python train.py --d_model=256 --n_head=4 --d_mlp=320 --activation="swiglu" --qk_norm=false --attn_scale=0.125 --bias="none" --init_std_down=0.0053 --warmup_steps=200 --seq_len=256 --dataset="wikipedia_en"
Each number is 200 + 20 x the weight over its row's rms, rounded and kept within 0 to 999. Layers, rows and columns count from 0. The size before them is the row's rms in percent of the matrix's.

# layer 8 MLP down, 256x320, rms 0.0738, rows 0-172, columns 200-239
100,189,192,186,176,216,185,200,196,147,220,226,195,222,246,182,190,192,200,216,235,208,195,174,200,219,221,207,203,179,194,231,212,207,205,210,217,193,211,204,194
147,216,200,193,213,198,199,198,179,215,202,192,166,196,228,200,204,161,221,171,158,222,196,217,182,188,223,188,203,247,188,223,252,221,214,190,236,210,232,235,183
098,220,187,198,199,163,177,217,177,201,230,218,229,210,219,197,160,189,190,205,204,194,215,226,178,163,184,237,228,180,156,184,184,203,206,206,204,226,204,219,234
106,200,196,206,228,195,201,195,202,197,190,192,209,239,217,206,199,187,170,171,208,208,169,151,204,213,218,219,216,196,208,194,218,242,215,204,195,200,226,214,186
102,176,178,225,214,192,207,217,191,200,188,176,176,194,224,201,228,215,175,221,189,233,177,214,175,198,206,235,213,181,231,228,176,222,218,204,191,208,190,193,211
104,217,192,232,206,232,214,240,211,170,187,190,227,227,219,188,153,183,192,179,205,199,202,217,187,216,171,204,217,229,212,204,207,256,191,170,210,193,189,203,261
100,205,201,201,169,216,220,185,166,212,233,209,161,210,189,185,200,204,186,201,192,232,182,201,256,172,201,195,195,203,185,182,176,219,200,187,200,193,225,207,208
098,171,230,202,197,157,208,148,225,179,182,190,192,198,164,195,188,193,178,194,214,190,179,209,175,202,219,186,208,206,212,209,197,211,214,173,197,212,213,197,221
093,196,186,144,187,206,188,210,200,202,200,205,190,178,181,197,200,185,212,210,213,198,225,181,169,177,175,155,200,230,175,224,230,153,196,207,193,218,213,192,185
095,211,196,227,188,257,187,200,202,196,191,194,186,217,206,194,182,216,185,179,202,216,183,195,223,194,171,174,203,191,226,168,190,214,224,218,208,231,157,214,194
105,215,190,213,213,170,218,201,213,180,187,208,218,198,185,201,216,188,208,241,238,196,192,198,179,174,193,184,203,187,211,218,215,233,186,208,187,171,228,195,187
106,147,202,195,193,208,166,212,211,204,183,215,143,226,186,192,193,177,202,229,214,210,177,216,195,186,221,184,220,182,239,206,220,220,205,170,202,190,203,215,164
093,197,195,196,191,200,186,185,213,177,194,180,195,262,213,186,191,189,160,199,197,177,187,187,177,185,201,189,219,175,209,234,190,177,189,212,197,196,190,178,222
094,179,203,213,233,153,187,181,203,212,176,200,230,222,178,206,203,226,185,194,203,202,207,169,221,200,211,206,234,204,190,200,215,226,238,211,172,245,250,204,181
090,149,224,244,180,241,225,202,194,194,185,204,173,231,184,187,195,205,212,220,218,201,178,235,212,220,209,208,175,208,197,191,199,226,193,187,208,195,200,226,190
099,202,235,225,172,178,181,219,214,211,181,197,173,192,188,185,209,283,197,239,190,224,191,214,226,204,199,159,204,206,205,180,196,200,184,216,183,181,177,177,218
098,205,235,196,167,225,229,196,225,200,222,216,218,200,211,225,224,197,219,252,198,227,156,232,197,204,161,199,191,168,166,214,201,183,214,181,184,201,187,230,223
102,192,202,206,186,201,209,188,226,182,217,186,205,216,226,200,195,221,187,193,187,240,195,190,178,209,205,199,175,174,221,226,173,252,182,176,203,220,243,214,225
098,186,164,219,196,223,199,242,263,220,186,193,197,180,155,201,172,199,208,202,240,228,188,195,191,228,215,192,239,191,205,184,189,201,203,178,203,198,203,181,191
100,190,185,188,179,211,199,174,228,186,175,195,181,184,200,213,188,216,179,174,238,165,207,204,217,156,203,199,170,225,191,217,256,193,158,209,190,213,207,197,181
100,213,196,195,196,194,210,197,214,192,211,202,184,187,183,204,213,190,190,194,184,213,166,225,251,169,234,169,213,183,149,207,201,200,234,194,193,195,211,184,191
101,229,215,205,212,234,194,220,214,213,239,181,199,185,204,202,206,202,202,187,165,160,194,204,215,198,195,183,181,243,171,193,188,183,174,215,189,169,214,176,223
099,192,215,214,201,184,199,219,205,145,174,208,214,187,208,196,177,193,212,203,207,231,186,182,188,193,237,186,187,202,187,236,221,168,210,219,202,176,200,194,181
095,225,207,197,217,223,188,170,214,188,185,236,215,193,159,170,204,175,186,211,200,187,186,223,202,209,212,180,230,193,218,180,147,181,188,208,205,231,195,189,181
101,247,185,188,169,195,176,215,217,209,167,200,172,213,186,218,199,224,206,181,197,205,202,200,199,198,160,201,221,195,242,217,213,171,207,229,198,191,167,187,207
099,182,182,201,227,191,195,213,197,219,195,147,187,179,183,206,198,208,221,155,209,153,201,221,209,165,206,210,187,151,201,202,164,158,221,194,215,171,179,184,178
101,245,198,174,222,256,200,185,206,212,176,236,191,212,209,218,232,198,213,195,230,199,228,180,187,177,189,177,198,212,192,183,200,217,185,211,215,218,203,210,204
096,254,206,188,185,198,173,213,208,199,200,177,186,213,201,222,216,176,211,187,186,189,209,188,210,238,220,218,213,185,221,200,197,171,170,176,219,201,220,213,209
099,205,182,209,201,190,180,197,200,226,238,207,215,177,220,211,181,205,227,200,208,188,193,160,247,186,221,185,230,205,181,206,213,203,194,189,196,179,188,190,228
092,226,217,218,169,198,184,233,216,171,211,209,207,166,198,195,188,194,234,184,192,207,178,200,223,239,194,214,198,211,161,167,230,205,200,226,199,201,152,222,200
096,194,201,223,189,203,194,187,228,223,241,236,180,182,220,190,193,238,171,212,185,228,201,198,221,186,215,201,204,240,173,226,162,188,227,218,220,176,195,187,233
103,186,174,205,203,184,200,213,221,171,190,186,233,196,212,199,165,183,226,202,214,195,173,233,215,179,211,214,196,211,229,222,202,200,175,173,215,186,230,197,193
102,191,205,218,177,180,217,211,193,209,180,200,193,209,192,193,216,201,171,188,207,209,179,220,209,175,219,224,196,185,171,183,166,225,217,161,193,177,213,171,185
097,243,158,219,169,210,191,193,213,198,193,214,189,218,235,195,184,224,181,189,220,221,193,210,195,175,175,223,263,219,231,206,195,213,214,206,210,167,206,183,170
102,169,181,223,206,149,216,178,211,190,210,210,207,232,207,207,196,199,215,226,171,221,233,201,180,199,203,175,186,177,200,202,224,212,210,185,219,205,184,199,197
095,205,211,200,199,215,207,211,205,200,243,223,205,225,222,220,185,238,201,187,192,218,190,211,206,220,241,196,200,207,222,203,168,176,198,223,206,218,178,161,221
141,142,210,166,211,221,240,224,188,195,247,175,213,178,216,190,190,227,150,215,194,177,209,192,188,196,197,209,210,213,191,208,197,214,224,192,183,207,176,202,211
090,176,183,186,178,195,202,160,193,190,168,173,222,208,200,209,218,180,226,236,195,226,221,189,171,208,215,191,206,193,168,185,198,227,233,212,191,184,231,178,218
103,259,202,192,175,194,207,238,230,176,162,221,191,195,208,205,204,222,218,224,215,192,239,186,174,182,198,197,187,213,191,206,210,219,212,195,172,204,228,200,218
099,235,148,231,162,183,217,212,210,210,185,221,190,218,215,202,153,155,221,207,207,242,207,230,209,185,205,218,215,157,205,200,191,208,208,183,200,181,195,192,225
097,188,202,175,200,204,180,198,201,219,207,194,203,206,212,196,212,194,186,173,196,214,203,156,206,225,191,194,168,154,192,210,206,197,201,211,150,203,194,199,223
100,223,250,176,215,199,179,193,218,241,226,193,188,203,202,226,217,177,185,221,187,207,204,202,213,201,190,190,210,212,187,193,191,213,205,204,201,183,215,184,130
103,182,200,212,171,183,190,189,167,212,220,186,193,208,213,200,208,204,241,228,222,205,170,186,203,193,220,220,193,238,240,213,181,213,239,219,211,221,201,203,176
096,217,203,208,181,196,170,204,191,216,176,236,208,228,207,167,215,204,186,207,202,229,180,218,240,196,217,192,229,210,197,195,204,206,219,203,207,193,168,194,198
099,194,161,203,207,204,163,200,184,184,192,192,227,219,208,187,181,215,180,175,205,215,204,194,238,187,208,199,185,205,186,192,208,201,192,181,227,211,219,179,180
100,188,209,217,196,231,180,242,224,189,182,201,214,235,186,185,164,204,197,199,183,171,206,176,237,204,205,207,215,225,191,187,199,222,159,194,209,207,194,213,205
104,194,200,210,185,200,215,172,228,234,204,190,219,260,204,201,227,197,244,184,220,192,177,227,210,190,186,216,195,154,140,172,201,190,223,166,211,199,191,210,179
096,221,210,188,167,214,150,206,196,259,223,182,185,219,186,213,159,180,202,208,184,224,176,215,199,198,197,212,194,222,189,210,199,198,192,223,177,210,213,233,179
099,188,208,231,185,183,199,208,218,219,209,235,177,205,237,209,205,215,185,209,192,210,225,210,201,182,167,235,212,172,178,163,194,188,243,153,200,151,167,214,194
101,199,216,188,231,214,176,220,214,175,211,217,224,219,177,183,214,228,194,199,192,189,203,225,178,191,197,193,206,221,194,210,212,211,212,239,224,193,209,190,208
103,186,192,159,191,184,220,214,201,188,200,153,188,206,195,190,186,226,191,181,237,202,211,198,180,194,202,197,204,218,169,244,222,214,205,194,178,189,227,205,198
124,222,182,206,240,187,204,182,198,205,190,234,218,208,199,201,222,186,227,211,223,182,152,185,237,217,208,179,155,243,208,177,186,197,199,226,198,203,195,185,175
100,186,186,187,214,196,159,187,192,168,204,193,179,160,184,210,202,214,239,176,184,213,226,183,230,182,217,209,181,209,211,232,215,167,209,238,208,233,182,184,180
094,182,214,188,213,242,203,204,217,216,184,196,194,212,230,209,216,208,205,206,220,158,226,248,190,196,233,211,218,201,200,211,207,182,185,205,192,228,196,202,197
095,203,223,193,181,189,220,217,219,243,197,185,182,231,198,216,222,188,199,204,186,205,232,210,201,190,188,211,204,229,184,217,206,191,194,196,215,190,203,213,211
102,165,190,195,158,218,223,208,248,198,173,213,195,172,235,223,199,198,170,187,182,192,198,178,184,205,231,186,170,212,198,189,232,171,223,192,199,220,219,180,203
097,178,214,190,202,195,192,215,180,221,180,156,198,194,209,162,218,183,185,212,198,212,191,217,210,223,188,190,189,215,208,191,223,220,216,240,254,160,195,187,201
092,201,164,214,241,188,191,232,172,175,196,196,197,202,190,210,195,200,195,233,202,220,179,179,247,213,151,197,189,222,201,177,228,227,187,174,216,217,192,175,188
094,216,210,222,205,197,222,170,168,185,213,178,181,213,198,196,237,182,188,186,192,183,204,194,219,190,216,193,215,187,237,178,145,186,207,187,191,209,196,175,179
092,194,165,182,195,186,209,237,188,170,216,211,207,184,182,209,208,192,169,216,210,204,187,231,179,167,220,221,212,237,185,212,201,180,201,171,213,202,171,225,245
091,236,227,233,210,251,196,205,205,194,223,201,190,209,161,186,182,198,198,201,191,206,178,175,217,184,174,200,195,189,185,218,189,210,208,189,180,200,203,176,205
098,223,226,190,196,198,241,183,226,207,194,254,170,208,245,202,235,222,179,209,195,207,203,158,180,225,192,223,203,206,239,208,215,213,182,169,207,230,173,178,145
093,162,198,207,183,186,225,214,214,201,190,193,212,228,226,197,218,197,219,252,211,196,189,227,207,196,232,177,207,214,233,203,213,239,207,206,173,193,193,218,182
093,186,201,174,221,218,182,193,219,183,166,189,220,219,202,210,180,223,187,184,175,203,194,193,218,192,185,180,192,209,205,221,175,205,169,181,181,223,175,191,209
103,201,173,205,207,201,180,192,166,196,218,167,198,215,213,247,152,186,216,172,177,210,195,140,178,166,212,214,188,217,204,206,190,192,218,203,158,235,244,226,209
097,214,212,183,218,182,184,178,179,215,194,220,204,195,221,189,240,201,162,190,190,203,233,213,242,189,174,202,165,192,193,208,197,167,222,200,191,190,200,198,210
102,200,228,190,192,210,211,201,176,221,191,193,188,207,212,199,202,191,184,183,186,190,227,226,219,193,172,189,173,202,199,234,203,200,163,179,207,226,202,201,216
106,181,241,155,209,216,159,207,200,204,212,228,210,179,234,199,214,195,198,195,205,194,213,223,198,191,185,200,188,198,220,172,208,187,191,205,182,221,197,202,196
096,187,228,149,187,239,215,207,208,231,193,170,212,202,212,211,215,203,187,166,238,207,207,228,187,206,180,190,207,210,203,200,209,137,182,229,209,203,240,207,183
096,195,218,232,192,171,233,171,224,179,181,208,211,191,206,231,190,143,197,233,222,207,214,193,171,156,198,206,216,169,202,238,214,207,193,223,206,197,249,183,184
100,193,202,225,181,200,238,189,225,218,176,189,218,149,176,208,169,175,211,199,185,201,193,183,199,202,175,195,190,204,207,179,176,175,228,221,216,184,220,191,185
100,214,217,146,201,227,227,213,219,173,224,246,175,194,190,203,209,248,227,191,191,203,195,209,200,182,196,214,216,205,166,186,212,172,213,197,198,193,174,217,206
100,211,186,178,184,176,170,199,219,212,204,195,184,199,194,206,175,204,208,193,201,204,185,207,207,213,197,168,182,209,206,196,215,187,208,192,196,181,212,181,226
099,199,218,223,195,242,179,166,192,202,233,188,206,185,187,183,177,159,196,187,224,185,180,216,176,187,200,175,216,208,218,193,201,170,213,219,201,156,192,243,178
098,171,204,233,181,186,207,234,179,192,202,181,178,201,186,220,199,239,218,200,194,221,233,187,186,184,211,216,195,202,193,213,207,222,261,205,205,214,207,204,212
098,194,194,244,181,198,219,180,201,182,199,202,195,218,197,191,219,206,221,231,212,204,217,166,179,181,201,209,250,187,199,187,221,231,204,191,193,157,205,209,171
095,204,213,209,202,193,223,189,175,177,225,203,180,152,198,200,189,175,184,216,232,191,196,190,204,183,180,167,213,192,197,192,206,163,224,225,250,191,158,222,187
101,217,175,192,187,220,182,174,209,202,200,200,210,170,195,169,184,163,207,188,186,191,205,189,224,201,188,193,195,223,172,186,214,223,199,219,199,214,195,170,199
092,192,212,216,215,202,197,212,153,195,198,199,196,178,186,195,154,222,153,185,198,165,153,207,196,188,183,229,183,231,207,202,208,206,203,173,221,179,214,197,172
097,181,191,218,215,213,217,177,192,218,208,208,208,235,189,204,195,225,215,239,191,198,186,216,207,193,218,160,209,191,183,174,194,217,180,172,219,220,174,199,213
103,222,185,153,197,173,189,196,196,189,192,246,190,179,194,200,224,226,193,218,204,205,237,218,210,202,203,192,180,239,134,182,201,211,198,165,206,226,178,195,166
100,180,205,221,177,201,197,202,206,212,253,188,251,194,202,251,220,194,218,197,177,204,207,226,198,205,207,221,221,196,184,195,214,170,199,205,173,223,180,185,212
099,207,190,230,207,201,209,186,216,219,193,208,178,188,171,160,188,223,205,201,207,197,227,202,228,186,215,207,238,198,177,184,211,175,188,194,193,227,231,236,220
103,188,201,186,233,196,227,200,199,199,174,230,215,198,224,183,205,194,178,222,167,167,221,152,188,225,170,224,200,183,201,190,226,203,204,210,207,184,212,225,165
098,200,186,194,158,200,165,203,201,236,194,186,172,182,184,180,184,188,184,189,200,184,200,208,165,207,210,174,193,231,224,213,217,192,193,158,241,195,184,213,203
105,183,228,194,164,173,185,200,193,193,211,202,150,208,197,229,194,198,165,191,191,222,194,189,206,228,236,230,170,179,180,166,207,211,180,179,180,170,202,204,204
094,214,196,226,204,192,198,228,185,168,195,226,187,216,171,178,187,198,170,164,227,194,158,184,201,178,184,195,187,161,197,205,201,183,182,214,154,196,205,183,194
096,187,153,199,172,219,177,201,229,228,179,177,213,187,203,194,182,218,184,226,204,200,182,190,219,193,221,203,216,201,209,198,214,220,204,199,165,223,181,219,182
095,204,203,182,227,210,202,215,171,196,190,206,156,208,210,210,185,206,170,186,190,205,185,181,195,211,209,199,212,170,204,232,189,199,180,242,211,232,216,180,191
095,215,180,220,191,199,221,177,217,206,203,215,222,225,176,180,205,212,193,204,197,223,227,200,214,177,207,207,221,207,186,180,175,233,209,202,188,208,228,226,176
098,217,208,217,188,192,211,205,183,199,219,139,197,230,227,216,198,252,164,216,242,223,224,236,196,199,202,218,188,212,214,186,179,190,190,172,179,184,171,199,184
155,178,185,189,214,186,225,179,186,215,196,197,203,187,212,188,192,172,191,201,198,192,213,204,181,181,226,202,199,191,191,214,208,226,158,149,222,194,190,188,163
096,197,197,215,176,198,198,199,208,197,218,193,196,202,207,155,202,207,188,207,194,176,201,197,170,216,197,226,203,209,197,177,199,206,165,237,197,198,207,190,207
101,166,158,215,191,182,182,206,204,193,204,178,180,189,195,176,173,201,186,194,191,221,229,169,207,171,195,189,222,205,190,227,185,184,163,187,188,182,165,209,212
098,185,221,175,220,179,190,206,183,203,188,217,185,211,167,189,166,216,199,161,197,208,195,179,194,154,189,186,190,186,195,202,215,170,222,181,189,177,200,212,199
101,198,170,228,179,185,228,180,177,199,209,190,275,198,181,206,166,195,188,189,208,182,203,175,208,183,186,230,216,162,190,185,200,180,220,179,212,194,208,165,168
091,223,167,203,157,207,209,210,178,219,183,191,212,194,196,233,190,199,228,207,218,216,187,203,240,192,215,208,164,208,184,194,181,184,225,182,211,205,187,187,223
103,213,170,182,200,208,186,194,184,232,210,220,183,178,157,210,178,235,185,181,186,205,231,179,208,208,235,193,190,229,251,199,173,191,179,187,175,205,190,222,209
098,224,209,192,212,203,216,205,192,225,205,181,196,165,184,228,198,216,224,203,224,205,232,195,198,204,189,210,227,231,253,224,199,202,192,173,154,213,194,206,194
098,215,179,207,230,218,213,191,188,219,185,182,215,179,186,173,217,187,220,213,198,220,202,229,178,209,194,186,166,196,181,190,185,184,200,231,207,208,215,224,210
100,201,244,237,184,192,196,193,207,203,189,211,190,224,216,185,230,191,188,214,175,221,230,230,191,183,192,200,252,171,227,188,220,178,199,181,212,215,157,158,189
106,211,211,215,203,177,202,192,219,200,171,178,181,226,203,177,188,196,176,168,216,213,230,191,227,226,191,248,228,203,196,185,215,174,197,195,188,217,231,178,204
100,185,182,211,227,196,181,224,196,185,149,193,248,193,226,218,183,159,174,171,214,210,206,238,177,186,190,200,210,199,182,162,201,206,179,209,246,216,220,228,169
092,186,160,214,187,180,212,217,220,216,235,190,207,233,208,221,251,179,223,218,214,233,181,196,188,180,203,183,190,157,223,174,176,205,241,193,200,219,203,189,195
099,217,213,221,183,222,201,230,201,193,214,198,187,174,206,211,201,238,199,245,241,186,196,236,209,178,176,212,199,222,208,205,181,185,198,210,259,171,216,200,238
087,180,201,154,223,159,198,239,216,202,213,185,225,203,205,243,224,187,193,171,196,220,203,205,178,183,208,201,243,166,207,196,188,228,180,188,212,194,183,213,194
095,218,192,191,225,251,190,212,150,189,192,173,221,222,207,161,189,179,199,163,196,199,227,216,201,202,190,230,208,211,201,198,180,158,199,192,222,189,169,162,205
099,205,196,232,215,189,191,165,153,191,194,203,217,191,183,189,200,206,228,216,192,189,168,213,217,199,160,187,187,226,212,193,213,178,195,188,202,213,254,171,233
107,225,189,210,222,184,193,230,174,194,150,179,172,203,188,169,222,247,235,202,180,181,174,201,209,191,223,182,169,202,212,203,246,189,220,182,167,157,164,221,213
099,191,195,210,198,242,198,193,205,188,204,173,202,206,221,185,198,162,149,174,217,179,221,173,196,207,209,187,188,217,191,240,207,196,178,209,183,211,219,211,233
096,221,219,226,200,216,201,196,211,219,203,186,178,174,220,213,175,188,227,191,207,184,175,228,200,213,171,223,229,158,193,223,201,159,198,219,184,179,219,180,186
099,196,210,199,211,185,208,225,216,201,205,193,183,219,155,215,206,202,223,200,246,201,207,202,208,195,215,184,226,191,226,163,178,209,240,179,254,222,191,178,174
095,221,172,214,201,199,194,183,179,196,182,190,185,147,184,198,186,236,198,215,175,211,155,187,200,158,235,198,187,210,250,187,183,212,189,207,201,214,139,207,213
100,212,190,215,210,224,202,176,199,217,203,221,194,183,179,178,170,186,189,198,198,224,187,171,186,229,154,197,237,178,212,172,218,243,163,168,215,217,241,198,189
102,228,223,226,213,190,190,207,181,180,205,212,169,220,230,219,213,220,244,214,206,179,204,205,185,203,192,242,161,179,197,206,205,159,188,208,176,178,204,245,159
099,226,223,182,214,189,204,242,217,206,196,219,211,215,182,171,219,177,219,226,206,209,186,201,191,212,195,188,195,203,203,189,175,175,229,209,201,195,194,234,222
105,177,184,220,190,175,190,210,195,216,189,162,195,193,182,203,197,197,184,192,189,173,175,201,209,159,221,153,190,209,169,203,228,233,178,224,202,191,192,175,192
091,208,197,194,199,181,172,228,204,193,246,195,155,165,196,176,220,205,182,189,222,229,209,166,220,211,241,186,213,230,166,203,218,204,234,207,226,204,198,234,252
090,212,209,227,161,194,184,192,225,207,199,217,179,160,186,205,184,203,162,190,213,233,179,228,184,169,206,205,221,214,192,213,205,228,181,217,191,230,190,171,232
097,191,197,192,215,203,212,175,203,188,195,225,220,258,205,178,216,210,209,202,198,215,228,187,203,190,210,219,200,210,177,174,194,225,232,186,168,227,214,177,180
095,175,221,228,204,236,202,196,200,210,196,218,176,227,224,222,203,201,205,163,200,217,175,197,175,219,233,173,234,223,196,170,210,206,231,182,191,190,201,225,185
100,242,199,203,221,232,208,218,201,197,190,194,176,196,155,162,169,185,193,238,208,212,210,213,231,221,223,225,171,220,183,194,192,216,188,182,172,190,197,248,233
098,208,202,174,222,228,203,204,194,186,214,185,203,218,208,211,178,212,187,178,216,201,241,207,201,201,239,205,208,136,181,186,173,191,189,203,206,189,183,223,208
105,223,197,194,188,196,183,203,202,188,202,192,205,233,197,193,189,181,184,149,204,199,201,204,197,225,198,196,203,172,220,184,168,188,169,208,208,209,221,213,218
100,225,230,207,189,215,183,184,186,216,194,187,192,163,206,218,215,201,189,199,234,203,203,151,200,207,209,191,217,224,219,190,188,213,211,190,216,200,191,179,207
098,254,210,210,166,215,194,219,218,186,174,190,198,235,220,200,216,164,235,195,219,196,208,209,200,203,229,164,171,222,170,210,209,195,166,211,156,197,182,190,206
097,208,196,194,173,208,148,235,208,193,201,202,168,198,185,201,205,223,186,195,218,198,205,234,189,225,196,203,213,192,229,172,237,205,164,220,208,200,189,200,235
102,222,216,222,186,224,183,196,191,222,187,198,205,195,179,197,233,181,179,209,194,198,193,201,224,160,186,220,190,142,201,191,245,193,223,222,212,160,215,206,215
105,174,169,207,197,184,205,166,206,187,199,217,222,217,200,219,238,183,205,184,184,196,177,210,202,179,194,190,167,197,184,208,201,206,223,228,227,219,179,226,192
101,210,182,173,179,196,142,199,179,180,199,216,201,224,207,206,198,195,209,177,225,197,215,222,212,221,210,195,220,223,198,183,244,151,184,205,228,257,190,200,183
105,163,161,192,166,197,202,190,211,194,205,225,223,216,230,168,191,170,200,222,255,173,203,201,188,220,204,241,193,160,182,207,155,179,178,230,215,223,245,183,179
105,203,193,198,196,205,209,172,201,201,198,165,196,186,201,199,188,183,184,215,176,230,198,234,182,202,231,224,200,215,208,158,198,213,180,183,180,212,204,230,184
098,217,215,201,179,199,182,191,198,139,202,194,177,211,192,192,162,176,204,197,180,183,258,185,208,221,193,176,182,177,183,225,217,186,189,257,185,188,178,219,191
099,181,198,193,185,251,246,168,211,220,216,202,213,200,189,207,213,215,209,205,223,207,169,183,178,198,227,186,210,187,216,217,171,211,212,189,176,222,181,213,222
097,203,210,233,189,211,198,182,204,163,227,215,186,208,218,219,174,204,189,188,160,200,178,180,192,211,204,220,219,188,194,158,230,173,161,198,214,197,211,204,184
085,201,176,241,195,211,218,215,201,221,188,234,217,197,198,199,208,197,171,214,204,236,212,201,188,211,227,207,185,184,205,193,185,192,210,203,183,218,158,202,182
101,246,214,200,171,166,199,182,192,205,174,243,205,192,152,153,182,225,224,205,183,187,221,170,198,197,208,178,203,201,198,198,203,212,192,218,212,178,179,188,159
102,211,203,188,216,206,209,188,184,183,197,194,214,204,210,225,211,187,202,228,205,187,204,175,219,192,176,185,185,208,202,199,215,200,185,233,199,223,204,173,188
095,176,228,164,198,203,222,170,217,186,170,169,224,200,205,207,200,207,207,183,219,166,233,263,210,210,228,220,220,198,246,212,191,190,167,228,216,207,223,212,182
159,170,182,192,169,199,212,174,234,218,190,222,204,171,195,181,197,198,193,197,204,231,164,231,204,207,202,175,182,235,218,199,204,199,174,200,190,229,166,223,218
102,189,191,219,176,190,186,173,192,204,226,186,220,222,182,201,205,195,146,229,232,209,190,204,237,214,159,225,186,204,207,201,153,173,209,204,207,217,201,207,200
098,224,207,236,194,199,198,238,176,212,193,212,167,228,201,201,206,203,177,218,233,198,201,167,183,199,180,177,174,211,193,185,151,221,219,188,217,196,196,164,203
094,162,199,180,220,188,205,190,182,168,191,160,222,189,233,209,202,169,187,209,215,203,211,175,192,183,187,199,163,177,217,243,182,226,232,206,213,239,214,194,187
098,201,251,209,195,201,227,213,213,223,198,221,191,198,193,222,209,198,209,222,206,214,188,207,193,177,214,161,210,209,196,176,183,194,163,201,194,203,219,242,175
095,210,202,208,198,182,166,211,171,207,208,205,211,215,218,233,183,224,192,178,181,195,209,212,213,203,208,180,210,217,221,197,225,207,196,191,208,179,183,187,186
100,192,207,171,229,175,193,209,165,205,160,202,181,228,153,233,206,193,210,214,195,214,200,206,204,214,185,191,188,212,213,215,184,199,193,214,186,182,212,202,180
096,212,191,208,212,206,174,197,210,187,229,220,167,190,203,182,219,198,195,199,180,203,177,213,187,169,170,206,204,194,191,203,246,229,220,209,223,210,211,198,179
097,179,193,192,220,156,189,203,210,193,214,209,253,226,172,200,200,211,204,206,222,221,167,228,218,176,200,221,222,186,214,197,226,197,184,232,195,233,164,220,198
102,157,173,196,168,203,214,209,211,216,232,164,161,197,193,196,194,241,179,190,204,196,186,185,226,165,214,203,191,195,192,181,212,214,190,213,219,238,186,180,186
096,198,169,241,195,181,216,202,211,190,228,210,202,175,212,227,221,226,174,171,195,245,198,204,203,222,187,195,228,263,194,200,178,207,159,165,188,192,188,195,204
099,196,160,230,161,189,206,223,197,235,189,181,220,201,211,216,215,225,194,187,176,220,211,200,210,198,178,216,183,231,192,250,220,226,198,192,208,169,181,194,193
101,223,219,199,199,224,222,217,185,186,218,206,190,188,225,200,206,176,214,168,199,207,182,189,249,225,186,193,185,220,222,217,168,181,193,217,161,197,163,189,186
098,192,240,240,196,199,186,203,227,219,203,192,215,181,170,199,180,208,181,212,213,168,161,197,212,231,207,247,208,186,181,190,217,228,186,193,219,193,210,167,235
098,191,191,209,225,192,206,208,176,209,195,194,192,182,213,223,226,190,204,163,213,167,188,181,198,193,188,221,201,195,171,219,242,227,218,174,217,218,165,211,236
095,218,189,167,198,197,209,214,186,226,169,188,193,222,182,226,172,211,199,248,199,187,208,228,190,184,223,198,225,192,211,196,233,210,231,180,180,172,203,235,249
108,192,240,208,186,224,229,157,186,209,185,195,191,203,173,223,170,189,182,207,200,195,192,191,177,194,190,207,183,218,173,186,223,226,174,201,201,211,182,194,206
095,170,219,199,188,198,207,226,178,180,215,234,197,236,192,200,211,206,174,191,188,187,203,212,183,227,193,201,269,210,167,208,195,176,233,223,193,219,199,197,205
093,186,236,179,215,190,218,189,217,197,215,189,225,241,220,237,201,192,199,177,224,197,187,197,230,212,182,166,181,219,217,219,206,204,210,208,205,238,203,211,182
090,231,208,218,158,206,189,217,182,191,219,191,182,210,209,168,213,187,185,170,216,202,200,187,199,204,166,242,232,188,219,191,196,199,187,225,200,170,223,206,213
105,202,195,217,204,201,171,201,184,188,189,185,226,185,208,218,188,215,209,168,168,215,179,177,222,203,239,180,202,181,207,164,210,223,207,193,217,201,229,194,188
095,225,195,219,199,194,198,236,235,208,208,211,198,215,195,164,213,225,188,227,187,220,183,213,160,256,186,174,177,208,210,168,213,169,199,227,208,198,197,166,169
104,243,200,227,194,220,198,186,206,210,229,206,192,201,206,206,223,187,203,224,247,173,217,205,196,163,194,198,195,157,196,165,168,196,189,203,205,201,173,202,211
100,207,211,193,196,214,237,228,181,208,210,244,218,218,167,196,189,208,183,215,229,214,181,178,205,181,171,231,225,206,207,181,177,189,179,209,221,189,161,204,173
091,216,199,189,213,217,174,231,175,205,213,206,189,180,181,207,238,221,200,214,189,176,179,177,216,162,216,192,207,192,182,231,213,160,173,180,193,199,160,180,177
102,183,229,196,221,189,192,186,145,176,212,169,189,227,194,202,204,163,234,201,221,184,191,209,192,169,231,220,197,181,177,235,210,166,201,186,189,200,223,243,178
092,225,192,228,177,227,175,218,227,220,204,216,197,232,185,218,180,182,176,205,206,218,189,192,201,210,194,195,206,194,226,216,232,213,187,183,184,201,204,211,207
103,211,232,212,215,240,178,211,185,205,200,228,190,181,223,265,180,202,153,206,199,202,210,177,207,196,208,175,188,216,207,189,196,203,232,190,245,197,144,210,196
096,185,169,192,222,208,185,232,187,159,200,161,205,175,164,183,221,198,188,185,179,181,186,213,182,214,203,224,201,231,202,187,218,197,201,180,218,192,225,203,221
101,206,176,214,158,202,192,215,210,212,203,189,220,249,200,192,223,229,168,227,213,209,192,170,243,205,212,220,200,225,216,177,188,209,202,206,170,197,194,198,217
097,207,179,186,208,162,199,212,184,170,211,199,231,200,198,223,227,178,214,189,177,185,191,194,218,193,197,207,234,224,199,217,209,188,202,205,204,197,203,218,213
100,174,208,202,226,222,205,181,207,192,180,203,193,212,209,190,216,190,195,205,186,216,211,214,178,212,212,230,215,232,187,197,201,203,184,193,200,193,226,193,181
094,178,211,170,177,203,201,223,210,179,181,201,195,214,188,170,221,211,199,202,197,215,187,162,213,201,191,202,191,186,183,166,198,193,160,241,207,172,164,194,196
087,213,167,190,178,212,184,166,201,186,226,186,227,179,194,193,239,202,185,178,190,228,196,207,197,181,191,168,197,204,162,225,214,190,233,180,210,177,196,204,180